Each number is 128 + 24 x the weight over its row's rms, rounded and kept within 0 to 255. Layers, rows and columns count from 0. Numbers have three digits each. The size before them is the row's rms in percent of the matrix's.

# layer 8 MLP gate, 1024x384, rms 0.105, rows 76-147, columns 128-191
088:121109126152116141126173110123115140148133136123125106110140128144087136141163108098116133099164172147095119113085120101115149102115117095123118121131168134155087185144140141115151144102157122
096:116118142127133149089103125163143117145102126187160123173119137130113168124126134166175136141140162157140117143129110112150151102153123164122136089145127103133160137152082150112185115155072171
111:150103104108094145156122171146105174108108065112150158111098155074119127181176165109135141110136107152145139102148086128074114132094127110129147173120099103119134147154165119143152154156130112
093:142109099148165134125108140109115118136155121108127131114170127096110154151127112115183128119098087155130112119102141134133106133141115136122155120119169139187071139109124153127111172127150136
100:138136159058139087141151116121154136158147147117105132107139136115102114149102119122157123103141143145102126105098105144104164135145145123137128157108091099162126178161132132146127141162126147
099:121141137138122109138129145105136134169158084140110094108132124069091162145132147125138078121139132098113104102113127129082154099112130124106120148161100114097112117119147107151163130154125129
104:139148063112120153156106125130104114165168117115133139100104098109155132110166128111128123116123108102119145084096116118111118164106111106159103118128123126130109109082131119135150186127150105
114:128096173121131133133142098133163142110118155070165190102108125144119156132105153110110112131078179106108151110101110157164114119118161131154134109151152122114080098122091127163174112095090133
098:114130165117107145173109161115134139161138145141126135114137166107098135126093132124136126147087125138143125139151116110098129118079125114127112100133131156156111128152157135123134127093150170
097:119124136157111131139166123165113106117120117124124150120085154129133089139136135142120054126156128149163126165158143092153121129103133143126072147111116116110143180139116117114147127115156134
109:142112141108120136108151142147098127143179154116111132166111129117136145140154156126163145147107109118160120090108155138132121130115114150111085117108126096125090147137153123127135116089078092
096:127116083133126112136168125120126156108169103158125158135115128141142122119120139091142157116103148115137109151101122097134105129113137148116142163086101132100141127138115137139148156129119103
103:118148160166090092144148190105093123134116205105084109123162131088125138139133144111113167097118128146126159139135167112134099141104079086109175144123132106127089162132152168111133135126132119
104:103122104113102091158125167106085138134106135099175092121138097117106130112137113164153155122159123139125107105142063134104124132136134114098139161138117090127154112129097098146114139124155106
098:143191137118145111120098176125114130134134138126139125120104169083137085145156098150151100162141108119113105112075123079112121142162146183086125136152133149134128115148109129084126107179110120
091:128107165115107099103152141063149142118098122121085134110125138095156147129115131144069142141084114103147126141159159152112122086164106151145075173154075126126125145109138123094197096128125140
102:159159117147162141120105128105150121161153102079110102104079175105112132136117119126140107119123095141197114136151159128096132120121126138153162149132170135140099155067115105107106151135101097
106:132084112163102159137150132144164119100104116105118125182100076159121142120146123120125109101121078120102158190164116092110122110143125115151113107126131118096126129073124135142133114166138136
094:150127195158114126130136124099109103139135123099129103110122169144088109183098176160136102071155120122149110149117117100143131141134128136145138145128134126131153178156117153120094095134096151
102:136087135084090133141096125152111129105142120150095133144128112116140073154125140095136118141144162147107112133113118122100094130126082127137152108141130112140126098111145096143132114110117081
112:094137153111128145117148130151172167111144145133139145176110154174133082137098163100115089112128152103128149099163141076133166108103136170098141117148125126126136093098085121121133126112162134
101:153150143141143164110129123118097114173165107138104148118163104135175169121122110106111200110126145119148087111150153167126120144109119120130129112092142100150132095150152113108125119152165151
102:123119124146153127123125115194130170090158163130190115124081119146104128108099119119167132167148114128188115126118143147154165181143113109122113118129135116145098119114125159117114174095105128
094:116120111113092119124153162127139115147153129114116123149106139088144118126145119150085140114122120118138146166130133123174080112129099145134134121145173130101144125171120139102096132140091122
098:113114125153115134132097121139129126131174116146132089169103136139135130190149094153149170091134138145151161113087096136086181167121121114147115154131165115129108100185128128085120154159112133
091:135095197152112084126116158100123132126143102170121121136118141134146111110123124140113124100116121122126176165088148105167108128115112162177134103122109141124127143117140142130153160100125126
108:167133190131138149131131136113157103159122137158076118115170124113153118118128126094121124111106160114138163100182104110137156141102105141128108177113119117146130102105121128118129179101114131
093:116102144172183121100102113079138118107109158151171167143164140109095169116093142119113113149092107111145122152153124086128138095135168106113117131122138105122110173154133125160122131104115108
102:131115140103091129143175125109134104095147098122129115146071098128130087105117086142103118113148113165113126133110149145149135098112183173123123145156191097144113128139114137152108101168120084
098:162140137123111114164135125135132138157137117134164172118152146136111152157117142104099134129150145155116100143111105182132176095140090130130125121138141104147114122100125120101142137128139107
097:113085115124115187164130165155132077112129128157111124119091103130087132142078117146133094125105149171118122102099138125142109148131120113120117131154131095119135084136089153126140146076132106
107:098114119169132135104144094136120124143113146109146137114145162137094156127134131107121107150136129116104148111159142132092113103136126059148116122102103122157104124091172134149129176101144079
110:139122137131144095134112053122147159139135116157085124120136133129122137155104120107145113152140145072154142100142131102156121166101169115091143124127117151155153145084104136088139147134125078
096:181093122085130115096144160120103126120132154117094120125152105123118156079135145120142083101127129139168094111145131150136142103141175095123111132088064097142095109120059121141135183112148149
096:136145182131153140134154109152139172128134088114112094102155122128121138126122159144137135143116124111157145094124169145121140121137109134122133128129114120117147135098143150141155070175123146
110:162132115122171136123110137108099133089149093110136160118099131146117132127125110123136149106120149147147133148108102111110136121152121146076137125116133143152129122131132116136135134108111092
094:115155143120129137169136134127080113107118158101142141118119131185132116139183146146156119125125129134146146110143128149125174108154149178145168164099128123147139160099107102148161120093126159
108:119165146147130153130113168096158147124101139108064128141131175109095114169071114119133096122115125131113108148159122154163160171111126150110150113140154103128122172100124166097140140122123160
094:111071130139131094091155129116113138145093166124112094163141135131126098131128167142141122088192150109123156082148146111135105117150094118096113143105147128140109123136114111098100139136109114
103:089134134095094108162159172158134127090161124121140108153112100165107092145118139107152109129144142126139127166178146119128134104095151115119117153118119111124144133154102129115121076125119112
098:138132112177146152128121107129144109093119116103130063113077099148138154126115099144124127109130106145123097148125158134093113126126139125096079116138155115108103151126123109163127090118105152
096:125113119118108117096144108125115087128089175181133150114107077111126130137096142105129154138098144131137192116148164163123140112131127104135108141117134127158148141169134130108137098086128168
100:126115126129083136119103118138112120173141150132139119167125147122144103094128146166141133166090151100147124139140156099091097089129106103112139161130083133128156176134170091112141099162121107
100:153108173130094114097144112128130133120147097106125152108167093123129082148125145153184148123123138105144115139104093137101103108168086131140125099162119136100110160156143159131118130149161117
091:153142144118102133152165091122153101122162116123129139113148083098111152104122129153097093121144110133136096089166163136104108153108151164113128118101149131110134103140098127133131108125114131
102:133105128125123149129168135168155154120104098156151146089143152161138099111158104146083111150095125160156124108119152131152098124139147163113125133084141138132128081137114129097099082121163123
106:084117139094136109107143104143166086121147061110125135091144107172128107151153147137164090140108114123107136132184127138124116089130141100099104176166132107079146153119103161140154125128101118
103:090119134095140129149127147137136131171100124127083134146113142093141089148136151090092089104153128120140100120151142073098119159103122128122117123069142107105145112148112143107138167102108137
102:133114120120133166140106136126111117135150132154177140141152137121128125117105081115136136127101107134116134154127141102111151148147114107087149108171159104123116145123126117157134147166101132
092:163179110100114142160114130165123142126119146169100081120115141149102104165101135116182100136158135117150116107134138117138160144146132076079152101156172146145133124136121144149155161087127109
098:134133113124127107119145145090114125132108105102116118138102149165158088116135145131152105158153133115142132186176150116113151111128119112117132109111121125139102112116142114130156134126105160
097:147110170128119134120171116126155109132144152109143096096167148099131136103138110071113157133109149133163140133133154146124155111140154127145184102143142126141102118072143125163145135116126174
100:157151115128123116131122131146135105151101104149089079136119123113133122137155099139145117143155092142142071154126117131151163111147129147121114165148121078125131100161152144131160151130125086
107:159123132132127122134111088144097072133137138128139126142067101137145123126109134145079136175109135135141134170171127103119144166155107144114120131088143104140134114135157133097103120147123117
095:166114135147123115134117120100130129109105123091073140106112142103114164113155150113171156115165129139163157111148156151108130116128146123151147149130100125134126140087157140134114146165127123
098:123146120129162105145121170089139154124070150151099114105126149153087152132137156116153163104153109126169164145072154070120116113119145140057088160102132165149099122081134106135126119146127127
095:131161148112112116152096110133119128105164125103133163156127118118121169142111095105145124144134106096111138162111120095168118164117112086098189147065120138115145162076099075166128125129111142
104:138120108132140141144144101191124172125128102148104116102105119135149144134116080125104105108142113086157133169153120144156141129136148091166077117116139095117186143131125175101169131117091134
103:102145119152145180113106118153099098154123108158166122133135114123145085137141128161088137107112092122164138096133100086159156147101113140102145182097081078098138097121132133111129108118112145
094:137112112099116142149127114116072116113131148087142153132187120124078169122151148135155129128120128122109153125084131113145126096107138117127125149096145137161159126143106120123124125156084127
105:130134098085120109128155126144138089172140104142138121125159132112131112134111103125133124118131125087155163139158063089153118140143103104147100128082099112124126133104133162098148095144168112
097:083118141067137110108105101140115074127150147120120083136135121095093094155130169119111120104134119128117193160132149148145164124123150122071119152140145176152106082118129108133143124086098143
107:099104181143149126121102093137133115086178145116103146109132097151135115104119132120114147130112114132125121174114120109120146123112146105143119163111106091120130090175165130101150105129111117
086:168121145111129133140113097083119114150115146118109123103126133100145114119150161162104137150117141122117112148139166112134143141116161138175131120130118095191135169138088114112089140139134128
102:112121111151141065095101121116107166141132113104094145107116121141128088113140147177112175106124108140163118129138114153128167131104145155090122134114103142131131095129154140161119109155084112
110:143145098131101149091162156124132140136121122123144158114099132148119102113164144078150111119147085113125164112139127146112124153153150141100131139105098109145131162134089142147132136105135157
105:159100123131152142106119111130124087151130133149099084137174158128133159101116151101122133132077130148126157145106112130175130170122102085161074166152103110104106118139079095140128154136138123
093:100135163129146121140152123110130115124158106128106133173156147119114155102133163137093139167150109178104103143123132106120151135103123121166127174094195168132194168133147093098143140118109132
113:127125153128130087130165130124135141163112103135153169122144133093139103113131117110127101135116131153135084153129152108114070112116150106114120080143121123138098121141130137129115122127122153
092:133174126131157149126127146120153119130115130115090148104123116123119153129160110137102130145160119119136105115123169092149126163179163119106116145147128151156134150140133107138165142122103155
103:118135204121107116116131111086093118087128127157101103151173137144152122118113146118138154129144128122128135168100109123172136113094137099078119150108110141131087163125146109109142161136162142
110:132117154131143118120147135098127177086127123145097116092097075140126099142133130108156117109107125147119141196099125134150143109128136156126104126119153120123048129177154140118109114163100142
# layer 8 MLP up, 1024x384, rms 0.108, rows 76-146, columns 128-191
092:147154112108137125156114124098084148097158144149110149142113145168139135140146117108097145152121103129138115171140123149154116139109136139135134111163201141123150145092101100113089147079135125
096:157132131095124179120133137118136111153089103126075135135113120096147149149118116169139142151128124111124121128154137136164129145146121121103147128122124098112128128092138153121194130102089123
102:133114160127103147101113101062132166156136111148126149090100093152093165177093162102189128142121104155145101131180104139153129098141145125100114149102116130126148157153117186148141189136123107
098:134125123124118148121131172155127116087171119097134121121113119129137127096137129152141104176094134100102164144149129099111126116137157125105138126098103122099163120146184084184123124147133093
096:111137151142121128123154129126155133139148111118128109111165121141123137152093168166147113078136109106138170121120119144146112130109131104081166135142146114131143102114120124171123122145119109
101:142167131090130108112132142132164122154102105137140112161132155167131139147153135113121161108152131140166130128114127153090116184090157160148128124124127140115117132138119162118093128091107115
109:152095112138125074099156127123131097136139108111116134079092114078169123101147113136120095169136119132122118134120158099139121117131126134145140140140126088130122105120117158107098175138108090
109:145100140090126108157131160123142084101103100102160173138114063136075153095124098144127123112129114090096164107149106145172151131111139179130099113138132071138111081122132065142101082079147099
096:104148096110157158151069129128113160157149139116142130146123126128107118095166149124159143140136109119139090080131115107148135096136136157120121115188105138145147103163146146098119152131157120
096:097131129113105177151086142120196104132144133144149104157110125136131123132107130094091181125113115126085153163145131123157081102107103123125106117141125151133122161107140099130135152138163155
106:133128138101092130134139127125102119120100127141096106122090150135090121141091154175104144146143092144155136132139122110114102131094130134124148089102098121127125157154154141135123106023130100
098:121108064111123128138094177072137107142132092169124079093131136162136137140107158139150144118133095099096121131098183133119112135118131099092146142101084092096080152124110111178102163124140106
102:145122117130048129107148142092129108136120210132137120115150148148114135155172124159149107133128134103165125168089174140138102160140133151105131185149128112106153134148146158129158144110129110
100:123117119128143148136128116138088167135125134158100160131139141136129105138147099139066125152152158143105129159146109140144181168113124121133147133152148113100155136166102123139140128153121125
094:165137131123106122148131115155147147082129140096129132137146133109122066154103110149106087149137179129121097152127152081155132166053118167061129114103145061126157103129128145111095146132158111
099:136096100131145131092121153149153087104188142129089156120138105144108194182131145114144103145150167141138124162126119117138087140113132142138144104130140132140113108166110164182135148144138130
098:091149135108139099091118128168141101110122117074144117109135112120087146122162137100133178128143120095122148097117128104090133122155123138124125130132115089133135126146138084088149134140176137
103:149105172123186075138102156151114176154141150128118138144173154141142132105150122118120084105098119113118121099126132115163128129132111088120141150141150103119133146133132150148131121144112106
094:129119153085108152157166145146170139148158130145166128131105115101115115132120098162108169141165196138121128113127142132120154104147141097113093126133096166108141153084128131116100137159149121
099:092157107127096119112086135139108105113142149159110150151080148105109125097141161105146148122128133139157115135145116085155087085138099161106158125155123147137126096134104104129141141163177103
113:134116105108081175109129089132143151114108146149135105156123148103151120149127136132125121127125138111103158118173110125146162140152133152103107135129113158101096106118145104119082101145142127
100:086097150131148144147142144157079097105132097114105118141106132093159142145112128152156129118135162132102163128173128140138099144127079136104117148100100114117141172147108125131094141115117126
103:132141142154106117117152168076141103101120142135099167128133143104143067116122114125116086151099120164117114143096122140092129179096171140138069150106127125089137081098076091081170109139111146
096:137091107133104108114127095111138105143139135129138128120111161124130126138087135183132160132127122161124144119112170104137148119137128126099110110167157168141175085146124173134153139134175142
097:130133095129129102144085134140085122124161129154120104138106121113115161157143107121133151121157110148148143133142124148128124114103130112114162112130148138102185131136116203112113124135115124
093:087113147135151136086143094131106118114121110142135138094136102128151131131148169119134091105138125120151159144142176156134112118119107112140149179117150124177132122142155162110107109115107159
099:138137132120143121107139089147145138121113092109104131139123155119099083124112093111146144108131150146153115117135115151106095140145167123139118134116103136149144114090119150089118105087121093
091:117108119089169130135153095083168126124091137118116156084138150109139137101135102121124146123113119142131183108184115093113121146116155112103106095119129085122145139118105142187103139126105101
105:138097107125111173125130134146146138108108147188172100151047107088112097116133142112178093141088132089156112153138081140148133124121130125143123056134139141117148121074121096110144138178104099
100:124146135098115129123113122140138063107141170084146098116137160137191097143147087139169159129131143123106125111179123124126129149134147143113137110103156136111112146154129154126125139134131104
097:093111134138137108103106118103143130140155143122123113136153179148180172161144145114120157167103123080110119173102157154058104083138133128136103147137105153170113144135159144129115155138135154
103:081113142160143152134123151093151119108105107132141158107160142130116149095113117122152105136085127117105131121151096137158127109096152098129110133153121094138089120118133110138097162172163122
110:100156056148123144080154173155104122148171120103144121139132140135112128087161105140135110116111108128158115151149121138105155097139139113131161093140100113159140154115112189124095107098110155
096:111145135133095127127150077131143110142130110140080153101138158131142110151108124139110164113104185151135141153146134144094129110116117101110150156134149149114106100143102096142101098107163112
097:131113121114118104169127125099136090134137159095151114168115127182123111086157128114171154124083154154145122173145149133123086126095138132131116122101136077100082116138148113153120118119078123
114:139088099127123152138114141128105140119127120116150167142132139136149132098158121127107127127169121119108155143165164180139132123129096149082105150155172153156117132105155085132154146107078133
092:102170117169125136168152110121094116121123117130125156147127150154141138157125082142107053164134150058121092158165144169111141148171116136134119176104119112143132166071119098132153106126119115
106:151081157125121103089094132116121133128114133128114128096138162147115138121105079134095126114156157127100151116119080122163119153106131132078076108128123152126129113181101096136127155126103144
095:136140121122116121142119130129117136107143124136106099154132115138086115178105139091112173152145164114146169113134136157134129144118129125127094124132104083117161130087078095179148072084137129
101:129121166129153130189120142091087164124109119092113135148141152076146138145101133130151141076104134141102141115121123112112124119130145083134098148093121096139065159138110131090121087139135137
098:126098153105114126105113153150105116181145129162176119161136100121125157116143133120114093127129150110113145124141118133144129136122105083141093125128154136100149154143109116137121114126148133
093:175137131179142118124124144121146118111135140139156091142139085127127162079106158087174133156130127108131124159128175131127086093072140141136136111145122117158122118171118137157116117166113125
097:164182163127120143147150126137117143093143140162117183106147152134122122159115152100136133125123139137141133138172122145148149150109119185109168108124119086133160133107132101096106108147115133
107:116117140158156120163138140128118114107114170118164071157093085132127174119180111135098116134129142104108152119140178094145079112081120134101110133096098175124179091106142075114145096090097141
094:134120156120071154121113064103139120070165123096153132152120096135122110091140140152095105104140103094153130140167148202112129133107168173098117145132132152106113119132113135113129087086094149
103:089118133133095164105110130099173157153126105130119127110110148129122153113129126127118137156128129127147152139145147108131153120101136128107146111104138084115139078152149127113107094128134139
106:085152155076113159102166130144148116111121070117120140133112103158134066100079162132156120118129103128089127132149117117132112116111138156120073134132144116076114108130134137135159149159163111
103:131090117111125093145105102136111163146155051151138116100141128132108135103119078140097117140097100151117135135127137137160145103128140129173093108145092112081115155119144073092109118105083124
099:145105158116196145188148152128099129157128153084084119128070125150092114178179157126145133115135164150155136124105133165149072116134094158098141121114114124147152131174119111116114139125141153
089:170131089152137117141106132124120087149140118108141125084107109120149140151141121082093121154102148147126143108130171175116123164130145145146085133101091149141141160131118159143113140106152138
105:113145119151147133099113122091047106120134129155096120154135133105123185075111141108109167132137070109125083146116121134145131133136111130135153137112142119181164174127077143102137143097092096
090:074100129151131101143114125118131142130110133121095165133079176108131138112160156143093129134084113173132147152086137109174115117104109134121114085146134129141145119148131135121123109154156063
103:176152141147142117133158108096101131098140078125165120125148157100098102153140090152107138142165060093124138156196110096140101139156190132101096126102085116097123119109136146132144146125131094
104:157133130140098134125108115095110128136098141142110074148118121153120094114154126065142104132147141122114142126096167109168150137132128130139143126134159161108079136154145113135153128134136132
095:147111074126116120092143150119096173147143108098181127110161092145086120179152150130106111123123112127092077136103182131089150136120140126145140169133111111114171116150105145139131141160119112
099:107148130179126123132143164143111147109175081107143107118132104157103140148134128142147082133092136138141108155162118174108116160158149070153145155117162143120110123146131121102160129140137169
099:144071105138118142137135147147106158173135131121103158119102121144128176127142120172148149077146117140110152140134137099147140125143113117153106107111145165149173144171127131118149154147076149
106:130132132144169106166130141121156158120115198107143134130126163093113130058155133153126125131134151163121130148147127121150157155094138153120142160169117141129121124128127106087101157138163166
100:126179146140139194168103125156160125171136108113142117141136166112128111141175148106099122082130115088157118127137146120129102131139146154123135202117132084105118151102090091090134103165149141
099:138079137107145109151116112128155125128129190149128145116101158152161199167134096095123174088119099119152109112093141130160152115137116130116166098157111091112145138133127100188093106149156179
112:165157120145135123146104105127147157118203139133163154077142095181160120128096153124147156126066142101127118112105167138137100137155091127144121140137138117164144165156139105156097128150097146
097:107070150135139083097130131125117134118111152107125113111147123151122126105102135138130154113122089166131116137137130147111162129142070120112108113157165144158124112145134154120119130079133162
111:150167161094138149157139116150168122077159148131166150080157096150111129118132111155122165127122145126165145162172123134116137107113120111069124154151093090127127084129130149097141128166092158
084:135167127110115167134182165157131106129136145111133139147119129151122134141140107141107142128117179104107129086125103172151092150131088127135157143128155131092090125120114128108134118115146142
098:102131094154099135105147108118122111137128147135105125122157114140177118114171132125149167122098136113158151117133106173097136105116110112129108172132167128131186139110148115145142142165138149
112:137147114120112144143151142070119132177114108097146102074120111133116134100126150084108169120098169121105160117109107144142119137166167134127131115100132118127131124147136101134079126127132117
109:144136142125110116141088156126151136077157149155138129074130174138151124137125161120126149096131131095150130124137118129116144117153090131155104150147139146081119189138165096115075108163125121
093:161164128139151132113114152130165149170154143125125151157118090133121113150114121124098109148086114114135159144144077149147143103111140090143151130112101094124114146111142115105170150152173131
113:138106153104147099122130135131129106096142135097146137118113080105143162137129125149144176119114131132114109137138111121150178125137127150157137116128164135149096155127065117102076122117139098
096:087136143133146102166158123135138114156124115114132144139123121125125076166102136114169131123123140134119128090109125180140124101077127113132100124142127131138158106132127107148102079123135121
100:085126126115153154174135113081081136132096144122144152129106138108073095105133148148115120168124111113124118117131172107128151100169139157127091113118128159130132140177142115086117088153127113
# layer 8 MLP down (transposed), 1024x384, rms 0.103, rows 76-146, columns 128-191
091:138107138125107110112125115139158131124130153105131147136086117156145126132170108108114116105128131150179141138173108123109146100155136110122104109085141166118134143089078082112083137114171151
102:109149124143077105122128104094129109109110105110099111132123121096128110092111098085122115110115099115118100129145118128119119132108138162137164094111137144112145161110133118140148113110137113
098:172140159097100151137114106161102094136141077135120111161130163146146133135124102142142144101168109161131138155169100141100137146093137152128141141150122171158132121139134128106134159135121092
101:117112087110137134126137138140147136190137098149149158130082138090165076177140146076176146120149120114150114093165129147130136089144128119109102159102136140128090123108116075139133150117142100
097:126181093134138116137139104152099092144146134152126156102143168103138088126105143106131107087109135107126135157139087121135095146117103105133123119122117129125124119078148115127130149121094164
104:146106128100081101125139136096158101149145122141106140149125114089133080143103143134107096100132125121166121130125119098110107147119151134157169157112147123081176152097147135105092131093116093
104:114121154120140118123175121079139124105162208149143105132123107080105108106123126141154088096139149130131125169126137153089138127143175116143099160126139110103123125126133152116119129106104108
107:139133133130143148094136176107119112100153154125129138129120123096096155141176117127092119157183122123152124114113165171115109138138126083098102116130156124126123144148121120144141127106140166
101:119160125132125148138154143131161098128125148163148103125114110133130147130108099118218137111120112151159158104103159131108143138088132128138137144131138142147094133119110140126120113090165108
101:122138110170126174127089077121148132152103135146088135105106128114123128105139119109109115117103148137102081117116124084142107118133140100133110097116137147135129152137143136149100113126134120
100:155126127130134168126152126102117103150130123144159128135093116122137116111095118178150125158154108116152144129150105145102134096109122130133137139156124118126163133112154142156141083100106139
100:150127094143100146121175150110099120151155183128132125118112123087101094140108093100169141094126145113125168126084142097113144174104155148115104120099111104138095174106128124144126175095118125
103:095158171127115137131092151150121163160112142151097120133139098098119149115100118137122109116106125147108126121121141121169152156167175119113129135147195145174176151151103122150120112088096115
105:099132135108167125141093104133123131096126138162114134165110106125108143140148132125112073121094095151119136110113165104117165128131144140156148128140135162102116132076141124114081095172133104
099:133125115155173173123089144139107140078123127096142113141154123133157131116135153109119135128081128093100145142110115104121123085086120150100145118154137105119143100164187143121120126186172119
099:143135118124087170127098112115143134140140135105115151131099138160131144146108089112117139105159178118086148130177120096139171084128111158167099123148134110122090133133129129122150131141103153
095:097130110129068131131106158114154103103154112075156097125129149123131167096132066079081134086099178142133160093065135156137129168145110145142142071129101124160137119152142136146122134141118122
105:210105116116081134103111137143134162121160156115131168122109089118158117118115147140098111127107115122095122146122131105135088128114143149182152158174123122097093127118117133150123131192115148
099:133174153150121099154179127112121098131136134131184105134132138128145121122141106146133108087112156156147093152120099120177107127136140111185201140107125149122171131143140112126134112148119134
100:120141127148116114116176146128157124100129147161096122095142089136129101120137117154115213123144121078133122120131070136157130133137154152112120105120147112141126123136157099132142090129151121
104:148122165110113118121090108152146109070153159141159186141131113168091110204143121090109145098100151121121097161134147093142126089133089084152172089147099190143110119140170101118126087117141150
102:112146148176105168142117122110109124165133079073103120142097111090143142145107084094129124155129149084103144131162124119114109182088090149174093115147137138160184139125154131110130149113106144
103:098162157103139138121134140122128117180130158082137114085125144181131107143140124119091117099103097153108139177183136073117136139133146098112113114109109120155163152111131140125117142137138123
096:160121148116086198141119095131099090072187142119083092142135134097124152143082127103103112114130120142107108130126085121112113127155134113110144116160181157138156172159141139150141159123125086
098:097168142127128149111158085125135119152144122111100100131156113157143090145118140120142136100171106104144116111134138120133121124128144093137142082099111113130096160112131115115153157130116150
097:166167145121154143172159165187170101092087121130149174127107140137116131093163081122106155151127147096075153153111174106092122134171089099171147103126131134153140132156121151169114100133149074
103:135140199133146144111126126143113119135126129137148121140153125128099130137161116135139098102129089143102141078114122141075148164080132118148134136099135124149115126098111090147141151090170151
095:112108102128146116154138137114110127117133156171100115102141118131152108125121127127175179138153091186127148146118103165113131127114081121062090149125137098135123126141097150125134064169112115
104:131110092155140097142139125080156083160144115122147135100136135152119120125157137142132158104106108132145108154110140144142085102127147103135127137171140150154151130076140154110133141168146141
102:088104123106162137090127143127157112104107135122152127147107113118117127102141073130177162117128141117098173119129104118097091109095118138146106139131129125145127148121154125123127154128151128
096:110102118161170113099123163143155147133173149134089122123092080145112135099113136133164108090172137124143138144132135117096135136099088119102173128106127136097076131094120147128131157127129115
105:120127084110127105115109139133158099131149100099133067145129109128114114120129153142159119189105115120152112146103151153155148142164126192176132139133125137161123107105122145137084160146127145
098:162123096117106125112117086133152106120134158139132119076109108125118088146156125082157130161118140129113117097152151096110116131165156172133122128181068118139147112121129141131151081141113112
098:123141109129137090158140123104142086105154113097131137185125099150098163139107125151129137166157139136113101124145146140151118080105143128111152123143100153124106124128129149152141127120135138
099:104128140069148176145092138137108113180111120145138159110110130135156136137125119106175114114156102112141119132139126073141147100107168099147102125132180136122112075069156131107160092067160133
103:117118167130106147144127081146200140121113098122109123127092102106103158163152119104164119104134135131134152104167144114099164132166126142114104112132162142095169097107135145104106116169125129
094:104122139175100085124112128151133122123129120118122126130134148155128159108137172147117163129136141116148135142124156126137148126130130099123180126086128181125113091131148167136115096090145137
101:154113078136130111121172096121167122130125151123172145103116157119124133135139101145100158150100125133108133159097145142163119132127129156181094126101146134097100140150099123107170126142077118
095:134099135128147125140129105109170160128138099097114161113136145138113113115131123121128096140125135125095141138133147139138144113188137129165179099111112132125145131111183151131107165117136141
100:107138156136132133120118118102177140144108113121105124143150145121130164143123162125133134124144134134161091091133120101167125160159128131141136124176121118125138128124136091058119074150126121
099:112159131120136096093123098109091134139096114131117122115105116146138159158144158133128113118085101140172124153083157090116120107114102146156094145113144135094142158110107137101182118126124130
099:143125133089119089130053178105145117113130131109138124099119141132120129144144128123102159091102097081113124118115093132094131114160116130157113145135107155122116082154112136113108096091152144
101:117165134150133134145140123160096167163134084161114135141127171120125137135136097174090141104172162142128118099152114135124141111174124102112141094084135157160120131162146108109160151104153162
094:125137095120136146144105074094149153137143126097106224100134134132104141158155132131175127130156171108074133102117098140088138152125129126124123082147121121155143156125130145123091123160149099
100:150137102115128164144134134072185134149091126103159076131142116106153111152122137126156163177126125100125132155184110138154149141156156165150095113157121139106106105140144117113101115132123084
102:138157084074103144134099117115178138159161141122158153130151124141150152122151144167095127139147122128134138162115107111158173136135139110088145105129166121112126142117193112125105150116079161
100:125154112167145113128141166085105103136124125115115078091077170140092149100133143113160115157168110113133159112124126110138122121102063108124107086102114103139128091122107137111148130145125160
101:106086123119109105113094085110098131074087151116132102114172129136132079181115135129146107117147129147151089102177124152103117129123141108101101128113134124109157132086183148148110137144157116
099:112151125135121088110120152149137104138154122112180123145140159076146167141137119104146116073153113152167101135096123120123112150125112168122127146112159112154134125145123175103106104080140137
096:141123137140163119082151141107118112149162121103131165150130134083128118129116115120091101110073156129166118156105150138113104127115146194145142140103131159108161142137121098155157126129146133
099:155141102140156155154133173156126163136129080146111154146109125111127093101113120135166178144103152096130136117087143147161160127153069156108080140094114110115155128111086119095128132108112120
099:143150139095146120125125131111116096128163108140143184108087157107161128118130115069115087127116113143175124136171154143164069114126155119150094091107144127188113124115132130125111136145111150
101:152182133125102126144135144099121100118159091110161156108118140131118127103109118123074144179131133149118171167163177118137150150146178147144131135098121143122168118137143129125150167168161124
102:134078157116134126136102149157115125139121185135135133096136136132111142065115114164094102135148135162103141117101116154151133154119135115070115132144143159118092141139130124137145139146127097
101:078121097066170135101135090153127153132163134131145113117134108124093123170118115119143097117105113114130089103149106169084117132095143143124084154092086106112134092103123142130129128124149135
102:128150094148121125138158109130148134142171088161133090148160152080106150094138143143115141163130089105140132103131109133086141102149107109076110121138118117111127124135139106131120172168160119
095:130152128102098106085100080122130146181137110128097119155142157126181103116153133167171110123137129120177140117125170114159145082115136106123109115102186153119119083123108132126123149146143101
102:092137132161136150125125085173093117133127090105112121122099096149099096125155130140121111153122149136099124132154138105141140094117108095166135139146125115119126138110137150082148172128165145
103:116114127132168100138144134120134092136166113069136107118168143123163114138111124117082129149134140118117110189153123130099138137128121141166129132138123133157125159099141134125167149137153135
100:116120124125087103142088176083138095102128148143145131101133157143131140122124138107158133112117158142121112097091135134141085172133092125115159119167133143100085145184099125157145138115158146
105:144120101136101146166068106150097139133133098093185138108151141142138113129125138133162157144099113093156112093103140115128115118171143140152126124124108105116164153147137123139075135161108174
099:129166127126129141133175107096097134142127163129151097194106112138147131120122120136155137111136130117143098078150147175101100086116139118108137132131142141135105126158168108150170158116132137
102:139153113126112121108147095066138190145178135156114108114131154138105134117128136077138112099156078152148160158100094114123113133187126133155127126142141150104137130070123171125140155117116086
091:127114128152099118161095160147145118145120109162150176130112147112083141121162098083138139144073158143129107133128105155141096148100182138153131140149112164128169152124112152191118176128101122
100:130142107137112102146155104083174102156117120115113148120084143153159082166150099102152134175138122156135139124115145178115098149091137136123122174093098137153110092118104135173106136109171126
099:156083157121117133112084151164175111175110113116132100120159161119126171118165136131145146127168145143088119177106136145120107125116109109130133140152118117151109092153145080128112120131121096
102:153132120111099139156136119127111099153121110116145106156109111192156137110134104143099125146148088158156122078164113118139120142106129116116118135120136101106151137118132124134155099109114114
093:126144161101153141120128171092098160108142172158126132121154110086110120154149140158082111157126139110134091126133115160148125118162141156103070074116137155119124162111127141175119123112203100
112:135187103108157164143116134133136099125145092112150150137136122098166101115129116134111107122108170155120134143120113127161148092132162146098114158143138137107174123128136078141132149156153109
095:130110114152125116120158135141146092127103146156110097153137151119150137151093122120147146134125099098150150119144138157117086100094138155120139119118113115082119140099140121125124147089106090
102:128103112072159138155141129113112119126069084133128080105097126139085126117087163114121141149117113108107139146106144120157101095126131091127149147115113122073111166111185097127115101108187112